config.yaml
n_layer: 9
d_model: 160
n_head: 5
n_kv_head: 5
head_dim: 32
d_mlp: 640
vocab_size: 1024
activation: "gelu"
norm: "layernorm"
norm_place: "pre"
norm_eps: 1e-05
positions: "rope"
rope_base: 4640.0
rope_fraction: 0.25
qk_norm: false
attn_scale: 0.177
bias: "all"
tie_embeddings: false
parallel_block: true
init: "uniform"
init_std_qkv: 0.0322
init_std_o: 0.0
init_std_up: 0.0322
init_std_down: 0.0
optimizer: "muon_variant"
lr: 0.00897
lr_mult_up: 0.655
lr_head: 0.00933
grad_clip: 0.5
warmup_steps: 200
schedule: "cos"
final_lr_fraction: 0.1
batch_tokens: 32768
seq_len: 1024
doc_mask: true
train_tokens: 161400000
steps: 4926
dataset: "wikipedia_en"
Each number is 128 + 24 x the weight over its row's rms, rounded and kept within 0 to 255. Layers, rows and columns count from 0. Numbers have three digits each. The size before them is the row's rms in percent of the matrix's.

# layer 6 attention key, 160x160, rms 0.0673, rows 101-121, columns 0-159
051:136148083137135118101111137117116116150141161125119081120138126140088126047125150103108149165125114093115109075129128123129123098108154124086125174123098112157141142156092158134062154149165101170114133116154148117128130106156139123156108136117141146081086116056113112192149124109098137152137127120177117127117169168104116162111094127145135148135088138116139115121137127142108136123137152134134111117146149103107154150131152137106150144102129131136133138150098127126122084116102164
080:161133134115118122111169158146101137118122102115096120147112122135107084166162158129132150086136160122117167173114123076077139133103116151164118127116144155134100107066136140154133106146085166100116146181107126126173136125123110134150117128131113107159163108153105151114100088180121148139126114107139167120121124125146122079132173140130138132125161130104135149133159137114104112172100117124126153100123084134139096113103098126161119138157140142067107123125165105125149164128124090
121:111125121140100133113093097149144110118158147162136122139121116140173169145113113158150066139135085108164119098161153140150152145097103150123111143138180108154190126127084112088099144128094066162114133088144136139124112140145093106117103114127125133116104139124124127166148168119145127120141137105148155143119088159120117176120086144077115117159092139138125114145118131120111112121170105134138101135122103119169126080153154150144112174113088143140098118154140114114149132120173134
106:154112086139100144120198152088115164169092163115096135123151130109128134130113119141145130089142146130159136138136132118179168135116144140089106139119107174139167080099121150146142145115151108134122145132112095126078143162117120076113163120149127122135062110142128144122096118125096082124074099123140136069131138148138137146145119132101133148094132110121136101124107120090130159119162139094163116132143157140152132133170125140158106113151103157151156142176126114118138132117091114
110:129135106140163183114122121147079144135106120078131142145128166139162132117169191096113099098121138142106123133122135143162112152114128119125108158137139105119113115149155112144141135139131151146098191118101134131127140108122111117109137139147115147142112110143177146129103125160120131122144120133119100091127149077158095126101154149119119165143106134118158104120122107097126202154146160180091149112132104109146141153095130138080122190114090115105099104131092159128123099155173132
108:150144188107117109137128129123110166099128144120134133133137140138126134124089136121117142153146105142071143114137144123145078149136085158140142133113152160131135138092128063114064110100111106154119179148161123097132118110155143120098142140086161115111099128126150124095136079114135160129124094150153123112114146153133086113158202158101157139116171143114152142099117156132152115126110138134141129123164171124120185156108116078120106141128131095110137153130094141118111124096151119
110:140116157110134164129113120126148125139105135161104142130084092114139145193153142123129108120131089147162111169145158111166129148147067118121107158121101158099145150122129123145105123147118131125067090137122161128153110150123098110158102125154139164094153112128155106122132159088089142142146131125112134138141101133120090113131146156118110129145141073115110127138131101125091142127123169109134139121129140123117176142093109127142114062158071175115082148133154172154124170112148138
110:126122152109113119132137138126102142117095071108161183103150179130111134149137082166138129084146164117146124108106134166137167152135104151140165123149125128121145133145138116144150126121143110109121098165125104148131156116160157147159166146103129089118094152096125107119144122170133122133126157102138117131115082105062144115075108136179142165087112120119088120127139122146084128147141118094128125126133137135129172185107127113147112134107084115088141148127105136131139098122187122
106:154107117108137151158145157085086130117140118133109183120141090143142167133114136120140124131139101094134131143136111105082120137154134124151101124114134129130128111131122129115109127089154080140099117104173140132118138145115132150120108126129124143101170144108143148159078074114095112155144117117136130118148159099175142112143069108183125173153143103183081150133096147113111129147153132173147148131158144110109144159115087123164165153115167065089115147132123098121119124147127143
109:096163141137098117127135128113146154119089125145108171126130097100144142139140084123125115104137081147142179098133063136151103092090151134139127112118094177128081163127116168105146129115171144145131140094120143081108147110157180178129131135126126108136137126127136139109082130163115119140141112155123131082160154150102094137124140137093093121112110142135175126118148103165128129138171144083109118106137143124130087145083145145106186145153119102136100153138148133125158120144128136
111:116148113137073172131121169120161099139133150145147125079121120137143124128113116116121098136116110119170148094149117151138107126147164170143117137149123110123126138096107102143147151173134097155138101160156086118106169134140134137144081115117115158148119153106108124119160135100099155129119110104122117151155127133174138167122180181146114125118121104121108081124098152127073153090092109139114082114138125122160074125116161075141124097105144095135087109157143139123123123170149127
115:133135116134119103123149132126105133114114131100126096171155131148102135131085141086122139114168159109134140084124175089157116166122143106156108167149115125130133139142125127148168106104120121211115143133116102128169150092121158151122113130096118134123142082171095141101126150088112137121132112142143114128114084129121161112105132132166129182109129086142089158152143097104152140149137141147164097147129087117124127105096112162094173106143141123096136136110116168150135117136070162
111:090134131141165110116134113153144140083153118115130107122142146157090156121111142105099107135133121135151115103175112125195135125152135107126134116136125113134109142120125141137158131139096115181101141130128119075074101130142165117183092126135156152115150108110159068145116079153084112132100117091162130125102140147103159114139120116071149082121114107112088132120123129124122168142104164123119146126142126120140134151119156138150112182135103131124157152136135128150177115117166192
111:100134155078133106148123144151100132134113146118116138081117115149097106132167117109129114122110161123128126114119121121146097144172106115124114167139121100119148152132144170126114131069084090129178163127102144141142137163115120148081108121137139122091145119146119169090150127133095117122121094130125097147136136141151157132168142154076097127096085120179100177122148106157078146108157144158136092169133136159145093157147139148134138134130116136160152130104158132149109125164162078
107:141128081142135121124096132144106172125156135147127141130125164130176106131102101088101127137124137119104120136119117121179149108134136134115162138151166160100141120086166129121126153162151147069126118108098108109199165123122156110134102129060118145128147149131124116149151119121160099092144122138119122170120154143110124127178113112093094090122106110098092111120089063098110109136165118142174151141146110140139147165113134136121164142106135134139117142162107135125083154105142122
107:138088078163136093112142120106120105126143112067173128099056124160146133127130136131088129145120152141096110076126148088137108118143175117144128119091132124154116153121079118150139121116151170153093119136126137131152113118137120143129208126125140126125157130115132161159173120114079145145133103144152126115123142115143148155188130131155134121093131120119106103126124120156105108126134114099129147129117081121116153145111134123119143117162111114147116116150131117153167115162140045
111:134093150094153131135134145156118124137126135150160130120104174140112152122144104165114128139168116127120124124096133097179118125109098131093123155129128124088101110160153140133139145117129104144133100145090129113078077107106139122150103133156135107147128136131099161160131151070112150142149145185112110130125086096158106104131085172134130114143132132129179113106094135102112148124088135117116131180101086134161142121136163131120165135140152100118123160172118106037135128130133140
110:128127123140093102099121161124131131149111159121114177174080169073117130116136139127128144125125107175153159126093126137127150137115091173132116119168109109142092122126114134177110136077109158128116135130120156147143138120107138169114136156131137137164154157146057143091081075123090157128096148133133149131101148124120137113127115124158113109081128125131109087120151116103081122157106112157084149139155120151118112122194120151127124125116104114126095114120078120117149133119103140
112:130134172140136142153096102128148154101155176126079133118108165140123155148114165114165073118098107095134132101160169120087170106084162125146159140083127083143126131133103123101114156111121144158128124113158123147130096143125108143114129103138114108171072110126082150091158124172128111126151130128130175160128106128116122157086123139136110153097114133155084132096141126127140119119135163137086141124163101103165149126142141118115172096132110095119127137136129120117116181152101130
108:165108127134112110119175134150156134114148102130086135140129085175106148139161121098138135126090097101153096122144107105125123153113153142102146115118132165136197133135121112140124159143097141141136140117082136133117116177124113109128155156124127097159159119129113115112115142117146101124177145136185132122085163128096105157101134121139126155111143156107122135125102133181107153145130086185121114167077119167152147092071145092115139124114140138146092137146090133097103110113104119
108:146106140127160171092115134101155125137093132115109181141137125110135082120172160146125106129090144141094142162119110115198109128108150113120152157092123132149108153118118111143088114106120149139150126137174103066137146113122159162138123099157112148127125107129089140117148155148133106136152140116169101158108126105097137057177121120176158113112100124122126125139107156132144152127145092151112093069156127143123106100142134130163096134130143143135112147144146136121088106097109110
# layer 6 attention query, 160x160, rms 0.0657, rows 102-121, columns 0-159
077:133136067143116124136127167133144147162143124135071162126131129162102153127139122127123127148155183153141164153144105093104155125092145175133111096090125096142138122115144125131103138134133140094135130171130127097133128087120182128094109077089117123104152110103123107129135122153154125167078113115094134142114141118117140115113134147135140081143092118104152121089122131103156140137117107111086203143131100091156097173146124140157125118126136108114123167108126121112145115175168100
095:124175114155095148114099145109118140132115127127106152109145107137131159146087134132125122130138096113144150134097129143116143144087135147088088136115194174125093161093124148118132086109090128117124105172137091145143096135124142107127114149100122162137182116090119131123154175099118123139181112123099154151116130153113127151162137146138135173109138103095156172124148156138111132120116127148096154151113115089117096100100102120159095144166155118140109132109130171161086093110175128
106:114112146151153176095175154127085152142089112141118109163135149106120127158170113061121132159144148113135120143141101141204144148120148109148129128145141127144099124138110119119129127137180130151144125115116107120137056140149130094104131173137140139106101119127155145110151148085138136120122108109096153089128143134116167121154127124123142175148077134083134121114133136094162140110103147069129120126102123109148114107169107142108148114131109120121128096140149106077121077099121106
112:112134125135153125179116124162131097117117137136164116137147126170138164122154152102121165097123115136116095157122116110132142117108132163149109153133149160102152173129124175129150127107126123125095162111115105167087143136142100149108124162118129148090113134169169122153107147157154136119103148083098129120108126129181127164141113108143095128066076119116104147110154131141104110151120181124121116064095106135129084097122118135099128121111133142143108160161097173082125113126164117
111:160155130097128190113113146121116128154143148137133111082164120095119106143133123103087128155139117186089115134113144112111100153128140137158116188101110160128147110069128093152133152135158137180140108150127103126130126092159100150109172101101151122094140128152119141091132109144132137127116095128099125136110113099187159088146104138116127136103140105171143104122141143109114056123117111133120099123150146138107141131143147144150120185145156128124088103114111130141099166101146124
109:157084134161128114168132173106128114120142133109095145125178118169127128177108117130118144148091122136106140160090108129135130160167132128108116144109136133134157129126147140110080056109118136135051070142150152125148117103109122136109155101149146155111089135161087108113118136097127123131114120118110126131156123163144087146108150167150143133143089128133143090108133094140139137172126163129107116142155154121107132069097108084109129140122107157142126136146118102119143142129138189
117:103149157143147116115099108106106074124139096083126172097150111127169143171127099127104096106133149147169132060131160106105121122114096155118129123138115134134137155125153187184166156080142149154151113125160117097085089104135092117099157123127127125110075098148107115109157141084161116155132113108074163163132126092118125129139140147128144103127114155122131128135139151124168142153159124137146163147134128111098097143148114133146141119099120123126151113145150143140086109137110111
113:116112119089151114127157162143111147133104133109101153168129084107088138124164132132096127117091111106116138104139092087106157125135124148103096138083127144144112087130102117123127188125130092128097135121136115152133111131134113096136164123120131123140098148142114126113133113136076166170161143105110121115093148134140171159134088119115133171139090114160110090144132146131147102151145097154175160151108143076092145146105153126142140140135163095164157133121113179166113102173098143
110:106145124166095090131147137138111134147101149184147138101156134106138110128157103141104100184155150151066125136121100106145157084125129104133103115107161152133129166107132152127142100178174088079102120142096120100115123112141135152072118129122098118095164119108096139128112163148164075117148121139129124111156111118131138116096104156138136106144111120135153121110147116132135095130167106169152111130109127124166117161121144113140196135128135090099113159136128151138127086126118165
115:145134104157095123135118163132086065154126151109097106135096149115090131096140116116142100161100105139154129128135171116172142116131141125138131136130143126106105158148127152138167149146139125146170124103164131125150112121090096104092118106150126160151075116066153102125141123133124143112136137166124114086127150138115177112097175113145130104102131098161155086108128105139086118129128155137120134142174151156122131139124161106126112148098131076137097189138166093131149121149123157
111:098108132145138114148145116121164136146118119077169130139165132113103072106111175103136136145156149105141181115157169117112142134153113138140124137140135139118091135152101137137139113094122087147124170129100089090150113113114118115115120146114135136156114159146145148120165131136086115103099126151141103097062135127134105116129156135154167127109157115106088162105138140132144132139139136128154132106151162094087117069107097124153184171105142126102153105125113158135103178159096117
112:127120129143165151115136112176113140148119099162146159112149125144110142118101136111106138147130119162153145094149194109126130115108122119094124090124111104148102135124114178125146100104145145143118114153142151089072133087144137096099112129105136131128161136121106086130112122088081130116143110087145140087101154105162102122145133129127098167107131163105102100089142131112086136155184121125142118103126146173156172135137138108122113119162164173107103161182098109147141130124117154
108:163101109098146142109139157095112109138074121122128124132099143127128132163090084142140121102096155158139088122139100113159127117145122101097107135150152136059107108135141132098130107122148148115143112118096124143177114175114118151089140145138125125124117135143104104158155145189082154103148102107114127184081182121088137147096118172104132111106138150091103154122146101164103088123125128130152117142153149129163160106129111156134123151092132112137130148157130109113105134168150138
113:099143128145133123124130132136171135110115125139133145127117141116133142140146152145110072151102161129143091093146096108148113173110151128101088093175122135146137103131142132136132151095125144095112115119140082093157164135149117152141125155093161150104126155122140082143139118108177151152115180122120164120147108110156137120141120101131138094130155110081127126092090111086143100086107161111118123134112161091140125143125114095140170156102157126162102117178103139113147208137124108
112:169135096175106118120129117129143121137124134096132127178119103098139158107137135095152086108131119139106127124114146084116085063155177154154138136135113143108147115145138111154130121060146131111141134118129120090142123150103085137109150117130093157119116180143120098122143133126086141122149114134135143105127098110160134095111147150118128156158177154124108142106119093160167134152154128116083165140124096137112130168122137106141135086136154162135137120120117170107182111103149066
117:136122125134090150140115141129153131120149144135107127126125207127128113127177158113152148104181140096144134126128131103179073117113110127080132137132140136140134129149151122127122112088130091172096109125111131099118119145156176148158119125131062094165125172157167161102120113082128151124167116121114116116118117125133107158128137106142165087079090121149113120125150148101166076112145109124137121140143107142090140125110132142106084140125114132148168175140101110113118122168140116
112:112090142162119114107151132099104103097150121182060128143119119135137130143159114120102136098165104119137128126165153127136173122161149130161081119158144117117123126079090099150140132133149111159143157170118100122128091123135148128132138152114110113178142171113132127140131133115160127100088098081124096171119129129130114142112148132112142120106150120129129142140176074110156086109122144175141139134108119191121086172106127121129119131098149148161153122115124146121119086084158114
113:109081141135171110135111102153090108122100102141124137137126200133167110150081136120147119133105068098107166128123165138081121127128125134176162076104133114100084144103116116146123142148155116098146163133128116154167173123127125100130144099124159127138101158136142127121156107138106123146145173143084126134113094155136130144153135130089161118088100148158093106176135091136131108177138095108148109126124146151132119138139161147114159129121094128143116135124136171089109147138118131
110:122161154146120082126127130162110136119171150105141094139138160107114135118153166150113116127076139122135105119163110112135142125108116151091155139110143180137117151092146109121122090161142101113177126101110153116121098117155111123127151111129137113088136145117153158141062133155102099143136125151160185126129133094088160093142140135169149141090111171101117121163125140159121105170099109152116145158126143161091141116117091091158125112120126137117132086124113166100079148096142133
110:159150120135122120120143109130125077088115137141138137114099111118137147149132136087090147094150116167122093189075127122143164129088135142118122088146119142094104160146127100111134123113150141132122125122141145131121115133086155153153153111118133134127145094074141145131182118136116078168142142167130113143080127145110133123161130119128156136124160130163115099118122168085167093142087165171152139105139129104138125097114141103083125129164161116121175145103137127159115136086181128